Part of a small language model's weights: no biases in attention or MLP.
Each number is 50 + 15 x the weight over its row's rms, rounded and kept within 0 to 99. Layers, rows and columns count from 0. The size before them is the row's rms in percent of the matrix's.

# layer 8 attention value, 64x64, rms 0.154, rows 47-63, columns 0-63
134:39 16 57 65 32 58 63 37 36 58 35 32 44 45 42 22 36 67 60 49 35 53 77 35 65 22 59 56 40 21 74 60 97 44 56 46 35 66 46 63 52 59 68 31 49 44 57 39 72 49 57 61 42 47 62 49 69 71 53 42 48 55 52 63
107:42 34 60 46 48 65 41 50 39 63 26 64 22 44 90 73 51 38 48 45 35 45 54 77 43 57 32 50 33 29 54 31 62 49 49 40 42 72 48 60 52 38 66 55 54 85 47 51 42 77 60 46 57 54 64 73 30 27 77 47 46 70 38 31
089:39 28 69 41 56 50 49 37 40 61 60 69 32 55 63 41 49 46 47 76 57 45 45 55 53 69 78 14 48 47 66 43 56 44 48 47 63 55 49 86 45 52 42 73 94 61 39 29 41 59 59 49 55 51 44 68 38 42 53 57 52 96 70 46
092:61 32 72 58 47 65 67 49 34 74 42 47 25 59 88 68 38 39 62 60 69 40 05 37 36 39 34 48 65 50 52 47 49 52 39 55 33 61 42 55 73 48 59 78 43 44 58 72 36 41 42 62 53 35 45 25 81 48 55 50 58 58 39 64
085:55 39 41 57 08 71 55 53 25 53 61 65 34 59 51 67 45 25 41 60 45 31 50 42 28 69 46 18 55 66 44 79 64 40 46 16 54 43 35 51 58 81 52 68 38 50 63 39 71 55 59 71 55 47 52 61 70 55 68 61 46 47 44 32
100:70 52 33 46 29 43 56 30 77 44 39 61 64 44 49 19 81 39 52 55 48 56 41 28 52 73 39 47 60 59 50 38 63 37 40 34 79 45 51 67 38 49 50 85 69 35 54 55 75 44 72 62 40 47 71 29 68 50 38 49 75 71 55 64
092:74 56 42 45 50 39 25 45 77 57 47 66 43 47 62 61 67 28 29 49 69 51 30 48 42 72 46 39 76 46 54 54 23 64 38 44 38 37 61 40 39 37 25 62 40 71 43 75 29 67 42 63 40 44 43 36 41 39 46 96 51 55 51 25
095:48 30 46 31 69 34 46 70 67 54 43 23 47 50 50 82 64 65 29 43 55 34 41 65 61 55 56 59 53 57 53 51 22 53 22 51 91 43 60 55 55 50 41 66 49 81 38 61 45 70 46 55 56 47 64 63 21 18 65 34 47 62 52 34
110:12 41 47 38 47 43 52 51 42 64 49 33 54 68 58 44 38 61 65 50 57 47 48 45 78 36 71 16 46 33 71 31 75 62 67 39 36 39 57 41 45 47 53 54 85 63 50 57 64 41 49 36 51 54 70 65 31 53 32 28 20 66 55 20
153:40 70 41 11 71 44 46 53 39 37 85 36 65 65 41 56 48 61 41 41 56 53 20 51 33 59 70 53 55 81 51 47 09 43 44 58 77 18 58 25 58 60 49 47 40 43 39 65 46 46 25 50 59 57 30 56 56 50 51 38 46 48 54 49
100:55 61 38 46 57 64 49 63 62 71 42 55 62 52 38 77 66 46 34 74 61 54 31 56 54 40 40 50 57 61 16 31 26 72 71 67 62 45 38 59 44 29 63 70 29 31 35 74 36 45 65 53 52 39 71 41 20 46 19 49 37 41 36 41
098:54 46 45 53 31 64 49 29 25 69 70 61 43 41 50 40 45 60 61 15 52 70 39 27 52 58 58 62 16 32 58 59 64 43 54 61 70 34 51 62 48 60 55 39 46 39 44 56 56 17 52 39 49 54 42 27 85 50 50 53 42 37 46 97
107:46 47 44 54 65 44 47 72 48 58 38 42 29 51 41 84 55 42 59 67 69 52 62 55 55 43 67 54 39 56 22 59 49 54 31 73 67 81 69 71 69 40 34 49 68 89 57 48 25 48 52 49 45 47 75 68 28 40 46 54 22 44 69 35
095:60 38 56 48 70 49 58 40 50 47 30 34 43 53 60 38 44 71 67 47 53 45 46 45 37 57 30 72 75 27 43 28 38 35 41 71 56 52 46 41 34 48 40 79 57 08 39 52 43 60 42 65 57 36 55 32 60 57 45 37 66 39 15 92
094:53 74 20 31 57 23 39 47 90 48 54 48 77 58 35 41 41 40 56 38 74 60 23 56 59 55 30 71 29 48 58 37 57 54 50 37 68 38 49 32 43 46 40 68 31 41 73 26 51 26 52 56 50 59 55 51 29 54 50 43 43 79 39 35
120:40 38 55 66 32 54 61 58 61 39 46 53 29 42 49 48 63 51 62 63 34 23 86 37 52 44 30 58 48 17 61 39 88 35 78 43 36 64 43 73 45 56 49 36 59 44 67 30 79 44 84 48 43 49 68 36 66 43 41 31 53 51 47 58
090:62 54 61 50 41 48 79 44 31 59 89 53 33 31 32 58 46 18 66 30 60 36 45 40 43 54 60 46 54 59 72 55 54 41 40 30 77 45 46 42 72 69 39 22 39 41 53 37 67 21 29 57 53 63 36 40 67 77 67 65 53 39 49 54
# layer 8 attention output (transposed), 64x64, rms 0.153, rows 47-63, columns 0-63
115:13 36 43 46 72 39 40 52 60 41 67 04 71 57 38 69 34 55 50 41 58 74 34 49 66 41 69 56 45 68 52 76 65 55 51 49 58 36 70 24 61 66 54 30 34 55 44 45 41 52 30 51 42 77 21 53 41 33 64 48 52 52 59 52
120:64 51 60 52 61 46 71 56 36 53 64 60 36 60 68 69 64 46 64 48 34 36 68 44 48 51 62 53 45 33 59 50 37 49 48 64 08 31 02 68 57 29 52 54 68 63 46 38 60 44 64 71 67 62 46 70 60 75 44 79 67 59 63 39
107:45 39 47 28 86 30 55 63 53 81 76 57 51 48 63 64 36 58 56 32 68 49 34 49 50 37 50 61 45 47 44 28 56 39 46 72 24 77 32 46 34 52 69 69 66 83 43 51 44 34 84 46 57 49 50 50 68 46 54 60 47 29 72 44
135:47 27 53 69 38 52 50 39 22 48 58 76 35 64 58 46 38 53 54 69 63 50 49 64 48 46 47 64 21 44 53 39 45 16 47 18 34 74 55 46 62 39 58 38 71 69 50 18 59 49 56 82 33 44 45 43 64 55 49 60 35 27 43 82
111:54 47 62 54 54 53 54 58 48 66 87 59 42 70 79 55 39 51 48 63 79 53 46 32 70 81 82 65 35 46 41 36 41 63 50 63 46 49 39 48 69 39 35 45 65 72 55 34 35 63 68 41 17 39 50 71 73 49 45 63 22 52 46 36
121:38 41 45 45 57 40 26 71 58 68 35 36 48 53 45 42 54 38 71 51 73 70 47 39 62 42 53 57 31 52 32 16 75 57 61 41 46 82 43 25 74 31 50 47 47 49 77 46 51 52 34 64 41 35 49 49 28 60 74 69 14 42 34 42
099:54 67 51 59 31 50 61 38 49 60 33 65 05 31 62 52 63 43 49 66 45 40 48 64 50 47 31 43 50 41 54 23 36 44 45 51 50 61 21 65 29 22 38 69 80 51 76 67 53 58 70 56 33 20 59 76 36 53 59 54 50 37 48 36
109:61 77 45 49 67 49 63 46 44 50 31 75 36 67 51 28 60 69 63 42 27 44 74 55 44 52 41 60 49 34 46 46 38 38 42 52 43 50 14 63 51 38 62 57 87 60 45 35 60 32 79 25 66 38 68 47 62 79 39 59 53 57 76 41
106:55 50 57 15 74 47 31 57 44 67 53 20 68 31 42 90 62 67 57 33 52 70 47 57 52 50 44 58 53 65 27 66 52 48 52 56 54 34 50 62 22 57 55 63 30 61 41 67 35 27 35 31 23 64 25 54 55 36 73 54 48 48 61 42
085:75 46 46 51 33 67 56 44 50 61 52 79 45 34 49 38 57 71 29 46 54 49 26 48 29 59 34 60 56 50 30 73 35 33 45 39 74 42 57 69 23 73 36 57 50 30 43 52 49 42 71 17 64 56 70 08 56 39 40 43 53 45 54 65
116:66 70 56 58 34 58 48 24 30 53 10 45 35 40 15 43 49 34 61 68 57 36 68 66 17 63 28 66 47 23 45 34 50 47 35 43 31 56 41 62 69 29 48 44 47 61 48 31 68 38 51 51 42 41 63 54 51 71 51 44 38 52 22 56
121:34 16 51 49 33 66 45 50 61 60 51 42 49 58 41 68 28 51 37 44 83 67 18 60 43 38 65 40 60 65 34 66 65 58 59 34 65 55 69 43 46 79 49 47 24 40 46 39 47 47 32 45 71 58 42 24 72 40 79 39 63 40 55 73
128:56 76 46 33 63 40 66 25 38 44 34 64 46 69 38 19 23 65 55 34 35 31 67 53 49 56 50 41 55 27 61 24 38 53 44 52 43 57 33 61 47 42 75 74 62 50 51 42 48 35 82 30 50 30 54 55 59 62 39 56 81 49 77 46
156:28 48 46 73 40 45 37 63 44 36 33 50 55 41 52 49 43 46 67 61 59 54 59 61 53 46 39 47 38 48 72 72 67 21 54 24 49 61 62 35 81 55 66 41 62 53 48 29 69 62 37 71 99 56 43 31 47 62 55 63 31 46 55 84
125:63 51 36 40 41 45 60 49 48 66 27 62 40 35 44 47 88 51 53 60 52 75 62 44 25 51 57 30 33 40 20 40 47 60 63 41 64 59 68 53 52 40 31 67 30 37 57 55 60 34 41 43 45 33 81 53 41 88 63 69 23 52 37 27
095:36 59 46 56 69 39 27 71 39 40 53 00 84 70 62 51 32 36 51 55 63 52 63 46 75 47 70 48 42 64 53 49 75 62 59 46 29 70 44 23 66 37 69 43 45 56 42 36 37 57 26 54 41 59 28 61 49 51 47 62 39 57 47 51
106:44 45 48 48 48 74 58 38 56 49 59 76 44 75 72 34 46 81 28 52 75 64 26 41 50 34 69 63 45 57 27 38 39 54 40 58 61 59 68 51 47 67 43 65 32 42 60 44 32 62 50 51 62 36 83 41 81 24 61 25 49 38 49 69
# layer 8 MLP gate, 192x64, rms 0.149, rows 0-24, columns 0-63
095:42 57 55 60 39 44 40 47 49 40 50 27 73 53 52 51 42 49 44 68 56 28 61 33 62 48 28 57 68 14 39 73 57 44 47 45 46 37 54 62 39 27 44 54 38 44 32 61 32 74 58 58 15 35 44 80 80 49 52 61 21 78 66 66
106:53 52 70 79 57 59 49 57 41 60 47 42 57 65 69 62 30 20 46 82 39 38 54 48 36 52 47 48 73 64 36 39 58 50 45 32 09 54 53 64 68 69 39 54 41 65 57 49 58 85 72 51 57 56 50 30 33 43 60 74 75 70 58 34
102:40 64 81 73 40 65 36 44 43 14 58 54 82 46 56 82 57 51 41 45 29 43 60 62 39 58 52 53 33 42 67 46 51 51 47 60 33 33 50 21 68 50 51 64 37 44 15 41 53 81 21 41 44 52 53 40 76 39 58 45 34 55 45 47
095:63 58 66 65 45 58 38 52 27 42 57 38 57 57 61 68 32 56 52 47 40 52 49 51 60 51 50 38 51 86 56 41 57 61 66 58 52 39 67 56 47 70 60 13 54 66 27 85 54 51 16 40 46 74 50 57 22 23 47 31 25 70 33 41
098:33 48 52 57 59 42 82 63 50 48 46 32 52 55 18 38 44 60 26 33 37 44 72 16 47 53 27 63 62 40 60 63 35 52 72 67 40 56 45 46 42 54 55 65 40 29 71 72 41 44 55 42 24 59 52 10 61 33 50 47 29 45 73 41
091:55 37 36 45 53 72 68 76 55 42 24 61 42 45 60 55 70 29 51 64 50 34 27 58 32 46 80 25 58 42 59 50 48 54 58 24 72 60 45 31 29 37 33 69 75 32 59 57 33 49 46 43 59 45 43 14 44 68 69 55 71 64 40 56
096:75 50 71 56 22 50 12 55 28 53 56 51 48 46 27 54 68 49 44 55 64 30 58 44 59 67 47 42 55 75 56 55 51 69 57 39 54 40 09 55 48 45 48 43 33 53 21 54 85 45 48 34 58 40 47 43 40 64 41 70 50 60 20 77
097:00 58 42 42 51 62 59 38 34 54 43 49 70 49 67 56 51 79 48 59 56 46 52 31 36 27 64 59 34 62 46 75 51 59 54 28 48 54 51 50 49 51 52 78 45 71 63 63 43 59 73 59 57 18 48 54 54 61 23 35 20 31 61 45
103:58 57 58 50 52 75 75 49 48 64 61 37 63 48 61 28 37 31 45 39 64 10 49 76 51 67 38 47 72 36 59 68 27 29 79 45 74 44 56 55 42 57 49 54 59 55 52 59 68 46 51 65 20 32 24 48 50 59 72 39 30 62 66 34
096:58 44 47 59 28 45 58 49 49 27 58 32 59 26 66 61 43 46 56 53 36 16 45 53 74 72 37 44 67 37 39 45 51 40 58 44 55 52 44 51 45 51 36 27 57 41 68 94 53 24 61 68 36 39 61 30 42 41 12 81 46 47 68 45
095:56 58 46 29 39 47 48 49 81 35 61 32 33 58 31 64 46 40 45 79 51 46 47 65 81 47 40 59 82 34 65 70 62 60 64 72 52 41 60 34 61 70 69 57 43 17 47 44 34 37 61 60 27 41 71 45 42 39 36 48 73 27 42 66
109:31 30 79 53 54 50 74 53 31 44 55 52 64 53 96 38 61 55 63 68 54 53 63 58 40 50 42 45 63 36 62 77 65 34 58 54 52 38 47 22 42 47 62 61 29 35 50 69 50 39 67 68 34 14 42 44 63 32 71 42 33 59 54 32
105:55 71 47 60 18 46 54 44 59 77 52 50 38 57 48 32 36 48 33 34 61 46 84 50 52 38 69 41 51 65 17 69 57 57 51 35 37 60 73 39 64 40 30 45 89 51 44 65 39 46 44 59 53 37 56 07 74 38 54 59 41 44 52 52
107:48 44 55 78 38 74 37 52 43 46 33 12 50 48 44 64 34 53 55 81 70 66 72 51 73 25 64 42 47 76 41 52 63 45 52 50 43 41 63 27 51 45 55 41 61 38 51 74 54 35 44 79 64 50 44 31 49 39 21 55 51 65 31 77
107:39 61 60 54 39 52 56 26 72 51 51 35 45 30 26 58 69 46 52 42 69 35 46 46 47 44 49 70 47 65 52 70 20 66 50 53 54 25 36 38 61 54 61 52 22 43 30 70 41 43 42 38 31 67 15 34 86 40 85 61 54 40 57 56
110:42 44 44 61 44 46 32 54 69 31 48 26 86 64 32 80 69 37 58 37 72 50 42 53 58 38 62 62 48 63 40 77 41 47 41 46 51 42 75 23 75 62 35 52 26 36 25 68 36 40 27 53 56 72 36 39 31 32 48 53 38 57 47 56
103:57 75 30 64 64 61 72 13 56 18 34 44 77 46 40 73 47 59 31 67 54 43 46 20 34 53 52 65 81 37 72 50 27 70 52 68 50 29 43 52 53 51 47 59 42 45 69 57 41 39 57 42 49 50 51 35 57 55 36 41 65 32 52 73
101:39 65 42 52 32 56 82 53 57 61 59 47 39 41 57 50 50 26 59 59 50 53 57 94 58 28 33 60 73 32 55 49 58 50 59 34 23 75 57 51 34 37 90 49 76 37 60 48 58 78 67 81 48 49 57 35 43 40 61 53 43 52 42 54
090:50 46 50 64 40 69 37 79 28 48 62 37 62 57 75 41 62 74 61 56 44 48 50 59 35 50 67 35 60 81 51 51 48 52 51 42 55 60 66 40 52 86 59 44 41 65 38 89 78 60 27 52 61 68 45 31 54 65 15 61 44 30 40 51
104:71 76 48 54 47 44 64 53 51 64 46 63 32 73 68 64 45 34 37 62 55 69 34 75 48 83 40 71 68 35 52 62 66 44 62 47 71 56 49 55 22 59 33 77 51 46 58 61 56 50 76 36 49 49 48 58 57 43 74 81 26 69 31 57
092:72 58 48 52 44 72 42 39 63 37 26 47 26 53 52 77 36 53 51 93 43 54 82 60 65 42 44 70 54 46 78 31 60 55 64 58 36 24 67 57 64 34 54 83 34 34 44 53 60 68 41 45 36 36 53 29 55 41 40 56 49 57 61 37
105:24 61 58 80 60 54 56 48 35 65 37 50 49 51 80 45 61 58 34 44 72 60 57 52 67 59 41 45 74 31 46 64 51 51 83 76 31 70 35 27 70 63 69 56 45 45 40 55 38 60 63 88 32 35 51 31 60 59 60 51 56 47 52 77
099:57 52 32 93 33 55 51 48 76 47 33 41 51 59 53 59 54 15 25 64 36 76 66 69 61 64 44 76 80 61 60 76 42 47 52 59 39 57 53 53 48 25 45 41 51 46 67 51 49 53 48 26 47 37 59 46 64 67 45 40 47 22 73 44
093:49 40 76 73 21 54 66 53 71 27 60 40 71 23 39 43 37 73 55 96 68 52 52 42 42 51 62 48 62 55 58 72 38 43 39 56 42 57 34 63 36 59 24 70 76 51 51 55 31 50 48 48 26 44 58 61 50 40 64 42 38 70 34 59
083:58 75 38 72 68 45 79 55 59 63 43 17 61 48 37 39 44 60 58 61 61 50 57 40 56 65 58 44 63 76 57 46 51 59 65 61 25 56 35 55 62 26 32 78 36 35 71 73 60 29 66 47 32 26 54 80 44 67 53 51 65 41 61 36
# layer 8 MLP up, 192x64, rms 0.148, rows 0-24, columns 0-63
093:17 69 49 63 66 40 64 65 34 42 59 47 44 35 52 26 35 48 76 53 69 63 77 69 68 43 51 30 47 34 53 30 51 48 56 81 55 41 57 60 33 69 51 54 56 37 49 64 39 50 47 53 50 80 51 44 46 64 40 52 35 34 57 99
101:63 66 34 52 47 60 48 52 66 56 50 71 29 56 49 61 48 57 29 73 39 46 45 53 27 53 36 54 63 53 37 66 73 33 51 57 69 65 63 30 28 65 59 87 16 31 59 72 33 44 40 48 51 73 46 40 57 67 48 29 52 79 55 77
092:47 70 34 51 32 41 71 57 76 55 72 21 47 45 39 68 26 51 23 51 47 79 63 55 35 62 37 45 46 50 49 63 66 48 50 37 32 44 77 64 57 73 55 54 67 29 59 27 63 53 42 53 52 22 18 68 47 37 60 63 50 35 71 54
098:31 40 41 43 83 58 48 78 68 71 37 45 64 55 69 71 71 56 64 64 63 58 20 42 47 58 58 49 56 53 52 48 31 61 32 47 76 65 67 20 35 45 38 66 47 50 72 52 40 54 48 55 45 41 45 48 71 38 65 76 28 28 48 80
107:23 66 36 37 72 60 52 81 68 35 53 37 73 75 54 59 45 64 54 43 47 34 34 42 45 76 37 64 43 35 43 23 41 60 43 50 52 47 29 71 42 45 61 41 26 61 55 37 55 66 37 50 54 21 55 23 25 56 39 47 46 72 77 60
101:29 56 63 65 37 79 47 07 43 29 50 63 12 50 70 44 55 34 54 45 49 51 39 50 44 60 41 44 70 55 58 23 28 62 29 55 42 53 62 56 26 69 68 55 46 74 56 72 61 66 35 36 40 64 54 45 27 64 58 43 63 53 64 39
098:47 67 48 57 47 20 44 39 46 51 40 56 57 44 68 64 57 62 37 48 59 47 50 48 63 38 40 66 48 45 60 34 29 64 78 43 51 42 86 61 46 32 42 00 79 57 38 47 43 57 39 73 50 40 94 53 56 57 32 42 49 68 43 44
102:39 60 56 53 65 49 48 35 46 35 63 54 40 33 54 53 44 39 40 33 29 61 74 46 42 46 50 74 47 21 30 38 31 36 42 56 33 59 43 37 43 59 44 57 03 50 60 22 54 57 80 60 36 31 34 58 51 15 46 46 68 66 78 55
095:51 63 60 28 50 50 34 55 59 34 75 60 57 43 76 46 60 40 61 66 61 32 65 59 55 51 33 42 52 39 63 64 42 34 32 29 87 35 53 64 57 41 62 82 60 73 47 76 62 39 44 49 32 37 62 31 42 71 63 49 10 51 64 48
097:24 43 37 32 66 33 61 34 45 53 64 44 43 62 38 33 38 61 37 56 74 49 40 29 36 90 46 78 37 23 45 54 38 56 73 60 22 59 49 67 45 68 16 41 37 53 50 55 31 54 56 57 44 43 46 54 46 69 73 44 47 21 59 52
093:48 34 42 47 54 60 49 68 52 56 53 58 80 41 39 66 34 77 60 45 72 52 75 47 72 46 51 68 52 50 54 88 46 52 57 73 63 33 36 63 74 60 51 46 60 63 61 50 60 45 46 19 30 65 73 63 27 38 27 57 13 48 45 59
101:42 43 26 53 49 71 16 66 24 48 62 61 31 58 43 63 81 25 66 49 32 59 45 74 51 37 60 21 48 61 64 49 57 43 71 35 36 64 62 77 38 32 54 56 24 33 47 52 50 48 46 57 50 60 69 50 55 48 90 50 55 60 65 53
098:32 43 34 65 59 22 31 66 85 36 35 40 63 58 59 55 27 54 59 58 54 38 48 29 46 63 19 45 41 74 63 51 50 63 75 64 29 56 67 49 74 72 58 60 56 76 66 35 49 48 29 69 61 30 62 40 46 36 56 36 34 63 45 62
105:43 66 62 74 46 47 42 69 77 41 74 56 47 69 65 51 46 30 36 73 54 41 56 60 45 36 59 45 52 80 77 84 65 44 56 39 57 68 41 65 45 52 53 53 50 48 55 27 76 99 46 68 51 67 53 56 44 54 63 61 62 46 40 49
102:57 30 53 53 68 63 35 20 38 65 70 59 51 65 34 38 57 44 73 52 88 51 51 62 52 34 53 55 45 65 47 31 62 48 29 27 72 58 30 40 52 27 56 54 49 53 69 13 43 29 67 32 53 49 50 40 68 46 43 40 53 82 32 34
103:47 43 45 33 55 56 50 58 58 19 65 59 51 57 56 51 73 46 43 37 61 43 17 37 39 44 49 51 66 45 25 52 56 61 40 25 57 40 50 35 54 71 84 50 49 07 41 62 75 61 34 37 69 50 55 51 26 45 56 46 53 63 39 92
096:37 50 29 47 54 70 30 29 15 59 67 33 42 50 39 68 48 65 40 76 64 51 49 54 87 56 60 40 50 39 67 51 40 46 59 70 26 54 33 46 53 39 46 73 32 36 44 39 44 65 62 25 78 61 47 44 50 31 39 36 42 55 14 54
093:24 61 64 32 56 59 56 53 54 71 53 48 31 50 58 33 87 55 58 48 62 20 33 51 55 35 43 46 73 24 59 35 62 30 69 47 35 68 36 71 42 13 59 59 64 32 42 52 45 53 58 51 45 26 30 59 39 57 76 46 65 64 67 58
103:66 34 43 75 61 56 85 54 64 31 37 63 38 49 33 53 71 75 54 45 66 52 40 32 32 39 64 45 39 57 64 57 69 40 67 36 58 52 27 54 40 30 53 77 23 64 11 34 53 78 47 36 57 53 46 46 57 58 37 28 41 51 58 42
092:55 75 63 70 63 39 69 36 43 87 36 46 34 41 50 44 61 35 15 35 45 33 64 62 32 49 69 72 45 61 14 63 55 46 72 40 51 49 85 57 55 45 52 33 33 45 37 70 54 51 45 49 54 34 51 56 24 30 53 58 68 57 59 54
099:58 71 47 57 36 91 24 53 33 47 30 38 29 37 41 54 73 46 45 58 35 61 60 38 56 54 66 26 34 59 61 17 62 73 61 44 60 53 41 49 64 50 45 55 42 63 31 66 72 62 53 41 71 56 73 23 66 43 21 48 54 48 48 32
102:77 69 72 33 48 41 35 34 53 90 56 47 51 37 26 57 52 53 61 19 52 59 44 25 32 57 52 61 72 70 45 49 41 64 47 54 50 32 24 51 37 63 63 31 46 64 40 53 72 49 65 66 51 53 46 28 65 67 30 51 25 59 71 34
093:59 80 52 29 51 58 39 71 63 37 54 73 23 65 35 37 58 37 48 40 48 34 45 79 62 39 84 27 47 73 58 36 47 33 40 39 57 38 39 29 51 68 55 52 46 49 43 24 66 70 47 44 64 77 45 52 29 61 67 81 48 58 53 55
101:33 58 11 54 46 50 40 23 38 69 43 49 54 40 52 50 49 42 60 31 26 22 32 45 62 69 32 53 50 71 30 36 42 49 20 63 40 50 66 49 58 18 61 46 63 42 40 60 75 72 42 55 65 36 28 35 61 39 34 62 54 60 35 73
088:45 70 24 63 61 42 39 41 53 22 50 55 48 52 35 40 39 43 53 38 53 90 48 73 61 87 79 54 11 54 56 43 46 50 71 44 46 65 50 43 56 46 47 77 39 48 53 47 42 42 60 47 36 33 33 49 51 42 90 36 40 33 47 65
# layer 8 MLP down (transposed), 192x64, rms 0.139, rows 0-24, columns 0-63
097:44 47 42 52 33 33 64 69 47 48 40 74 64 33 54 55 46 51 71 81 61 42 91 63 55 71 63 37 50 44 45 56 67 46 41 74 59 54 49 57 33 68 56 65 61 38 65 59 22 62 48 42 22 28 59 38 46 39 54 64 39 25 59 88
101:49 05 70 65 67 52 43 69 41 62 52 37 64 40 57 36 62 58 61 56 45 46 49 36 59 46 69 27 48 59 68 40 39 83 41 38 35 61 70 47 45 60 56 38 52 53 53 47 34 62 57 58 40 52 49 50 50 28 49 12 93 23 38 38
092:53 48 52 56 40 57 56 25 39 38 53 64 40 38 41 80 45 53 44 26 65 57 64 51 34 45 54 53 19 47 69 46 29 15 55 80 50 72 34 52 72 44 56 77 36 42 49 43 58 51 22 52 48 33 74 44 67 50 52 55 06 59 41 44
101:69 52 70 50 30 42 39 40 41 35 55 49 49 57 55 62 46 62 34 50 45 58 56 57 55 40 47 43 57 66 21 47 48 68 76 61 40 41 56 59 51 57 58 22 25 44 32 67 45 56 29 39 11 74 54 43 13 36 45 21 56 69 24 27
106:25 39 52 73 51 57 45 56 56 62 48 51 46 72 67 82 39 43 41 57 47 69 37 33 21 44 59 49 79 27 40 28 53 64 40 36 59 53 42 70 56 58 55 44 31 46 48 53 37 59 24 52 79 10 50 29 38 55 33 37 70 70 55 42
099:57 41 81 32 27 23 31 67 47 29 37 64 56 47 65 51 67 26 47 92 28 59 58 42 38 28 35 22 52 52 36 45 43 77 36 57 35 54 43 71 50 51 51 66 72 44 44 58 55 54 45 70 44 61 51 35 35 28 35 54 67 49 48 47
097:63 33 41 35 54 85 50 39 44 58 49 43 38 64 37 38 39 25 42 22 32 40 69 54 36 57 55 58 59 39 22 37 62 38 28 69 36 50 31 15 64 66 61 91 44 42 55 40 31 40 57 57 54 45 26 70 60 46 45 34 56 36 56 46
101:02 72 44 52 35 33 42 38 45 41 52 71 56 35 64 69 46 64 85 63 59 49 57 36 68 28 58 45 32 52 47 62 55 64 45 33 55 55 57 46 34 39 59 77 43 42 60 53 41 44 76 64 63 45 44 40 55 81 35 31 16 49 39 56
091:35 58 54 47 70 42 13 47 37 35 42 50 36 40 49 65 58 66 63 80 27 77 79 53 48 32 54 40 32 62 57 50 39 50 26 47 47 71 81 44 46 63 76 49 53 60 29 39 45 41 50 36 82 63 48 44 51 51 56 46 36 33 73 72
104:35 40 34 48 29 40 56 46 48 20 62 31 47 28 74 58 49 48 56 66 56 31 35 37 72 62 49 38 68 33 40 53 53 43 59 53 37 45 50 59 52 50 37 36 51 60 47 85 43 26 58 71 33 48 59 19 35 50 10 88 55 52 63 39
097:51 35 34 68 41 46 71 55 48 70 31 67 57 60 34 39 36 61 51 49 53 63 87 72 47 39 38 53 66 49 44 82 44 47 37 55 30 21 33 53 47 55 42 50 57 41 50 43 48 48 57 85 31 53 83 65 33 54 72 64 51 89 52 47
104:33 52 16 61 69 45 29 67 35 50 64 40 40 63 44 71 51 52 45 48 56 37 38 40 56 64 70 42 20 52 55 70 54 63 79 58 37 48 52 71 47 48 15 56 48 50 64 31 60 72 40 49 86 64 38 50 41 55 53 43 64 44 89 63
107:51 56 61 31 49 14 50 56 63 57 46 37 57 53 57 47 59 18 39 46 46 46 28 55 43 60 47 46 38 59 29 71 59 43 40 42 51 25 64 48 59 42 65 14 50 38 65 47 86 61 29 59 48 61 46 71 36 64 52 73 83 38 44 19
103:33 48 25 44 61 58 43 58 39 38 48 41 39 41 66 67 37 39 86 48 58 54 63 35 66 64 50 32 52 44 35 43 54 46 38 57 41 25 69 27 35 64 74 30 60 45 40 56 22 13 19 50 26 50 43 53 37 63 48 46 28 73 33 56
102:41 60 56 61 32 86 51 60 37 30 67 70 61 31 59 54 47 40 47 79 67 68 40 48 71 16 25 49 71 54 55 47 46 55 41 20 71 60 55 73 40 33 42 36 61 47 57 29 55 38 36 43 67 64 49 48 30 45 36 25 57 30 63 53
103:60 40 49 42 64 66 71 45 33 65 37 60 43 67 67 37 34 62 62 56 44 33 67 39 38 65 60 41 52 46 67 14 64 56 66 70 40 75 19 47 23 23 39 72 71 61 60 40 66 28 73 49 34 37 64 73 50 57 54 66 46 57 47 50
099:42 65 64 62 56 85 27 52 52 53 46 62 40 46 48 32 58 53 60 34 62 26 36 54 67 27 54 25 76 44 30 31 53 51 51 41 58 71 52 51 25 47 80 48 58 36 36 62 34 48 55 44 79 44 32 53 76 26 23 69 56 42 59 66
088:63 48 59 38 39 35 35 64 67 44 60 64 57 33 34 81 47 66 56 77 42 67 47 70 78 28 47 41 49 49 09 61 57 69 67 66 63 37 51 41 50 31 59 23 28 39 47 45 38 66 56 52 83 47 37 60 30 55 51 45 76 46 47 58
104:46 53 42 39 55 64 17 57 42 68 54 52 28 57 48 48 37 52 51 49 34 30 52 57 42 75 46 43 50 65 21 43 32 62 43 61 41 78 67 34 70 59 50 41 44 48 58 92 72 18 39 67 39 43 70 42 69 57 53 69 82 49 57 67
092:62 32 77 60 90 23 44 51 52 71 50 59 69 65 55 44 51 25 40 44 41 49 55 57 63 66 82 50 52 72 44 26 30 53 49 41 36 67 50 32 59 34 50 12 49 65 37 50 54 29 42 46 54 42 54 66 27 18 50 51 58 53 58 54
105:57 61 40 59 27 49 61 47 33 60 48 39 57 52 48 34 58 35 52 20 55 55 45 51 60 48 66 28 46 39 44 52 36 54 53 44 66 78 37 42 27 36 31 36 39 48 56 60 44 42 52 61 99 55 55 78 36 45 60 57 70 44 27 30
101:53 39 62 57 52 24 46 34 48 57 64 54 42 25 65 28 45 57 39 42 50 56 35 44 71 55 29 44 99 43 62 69 52 41 47 53 52 45 45 55 45 84 67 83 58 49 45 68 44 45 67 73 25 29 52 40 66 36 77 39 42 52 36 60
095:47 47 81 58 61 57 33 60 55 58 55 44 53 34 47 66 48 67 62 66 23 28 48 47 44 46 53 30 35 34 37 36 44 50 60 57 66 47 43 47 66 42 44 42 52 54 35 46 71 33 46 45 00 43 24 35 37 30 39 40 62 39 52 41
098:40 62 19 47 41 33 45 48 49 64 52 47 45 55 71 43 41 49 43 52 59 16 19 53 63 66 33 59 53 69 28 56 65 58 25 46 42 51 67 42 35 32 88 84 49 34 50 51 61 77 42 54 58 38 37 48 53 49 58 55 53 42 17 76
086:47 51 49 69 63 46 36 41 65 63 47 28 49 52 44 35 75 24 58 41 48 62 68 47 36 69 89 35 67 58 32 56 57 63 51 29 61 31 60 64 70 43 54 42 38 17 46 36 64 26 22 44 79 64 65 42 54 65 53 56 74 52 48 63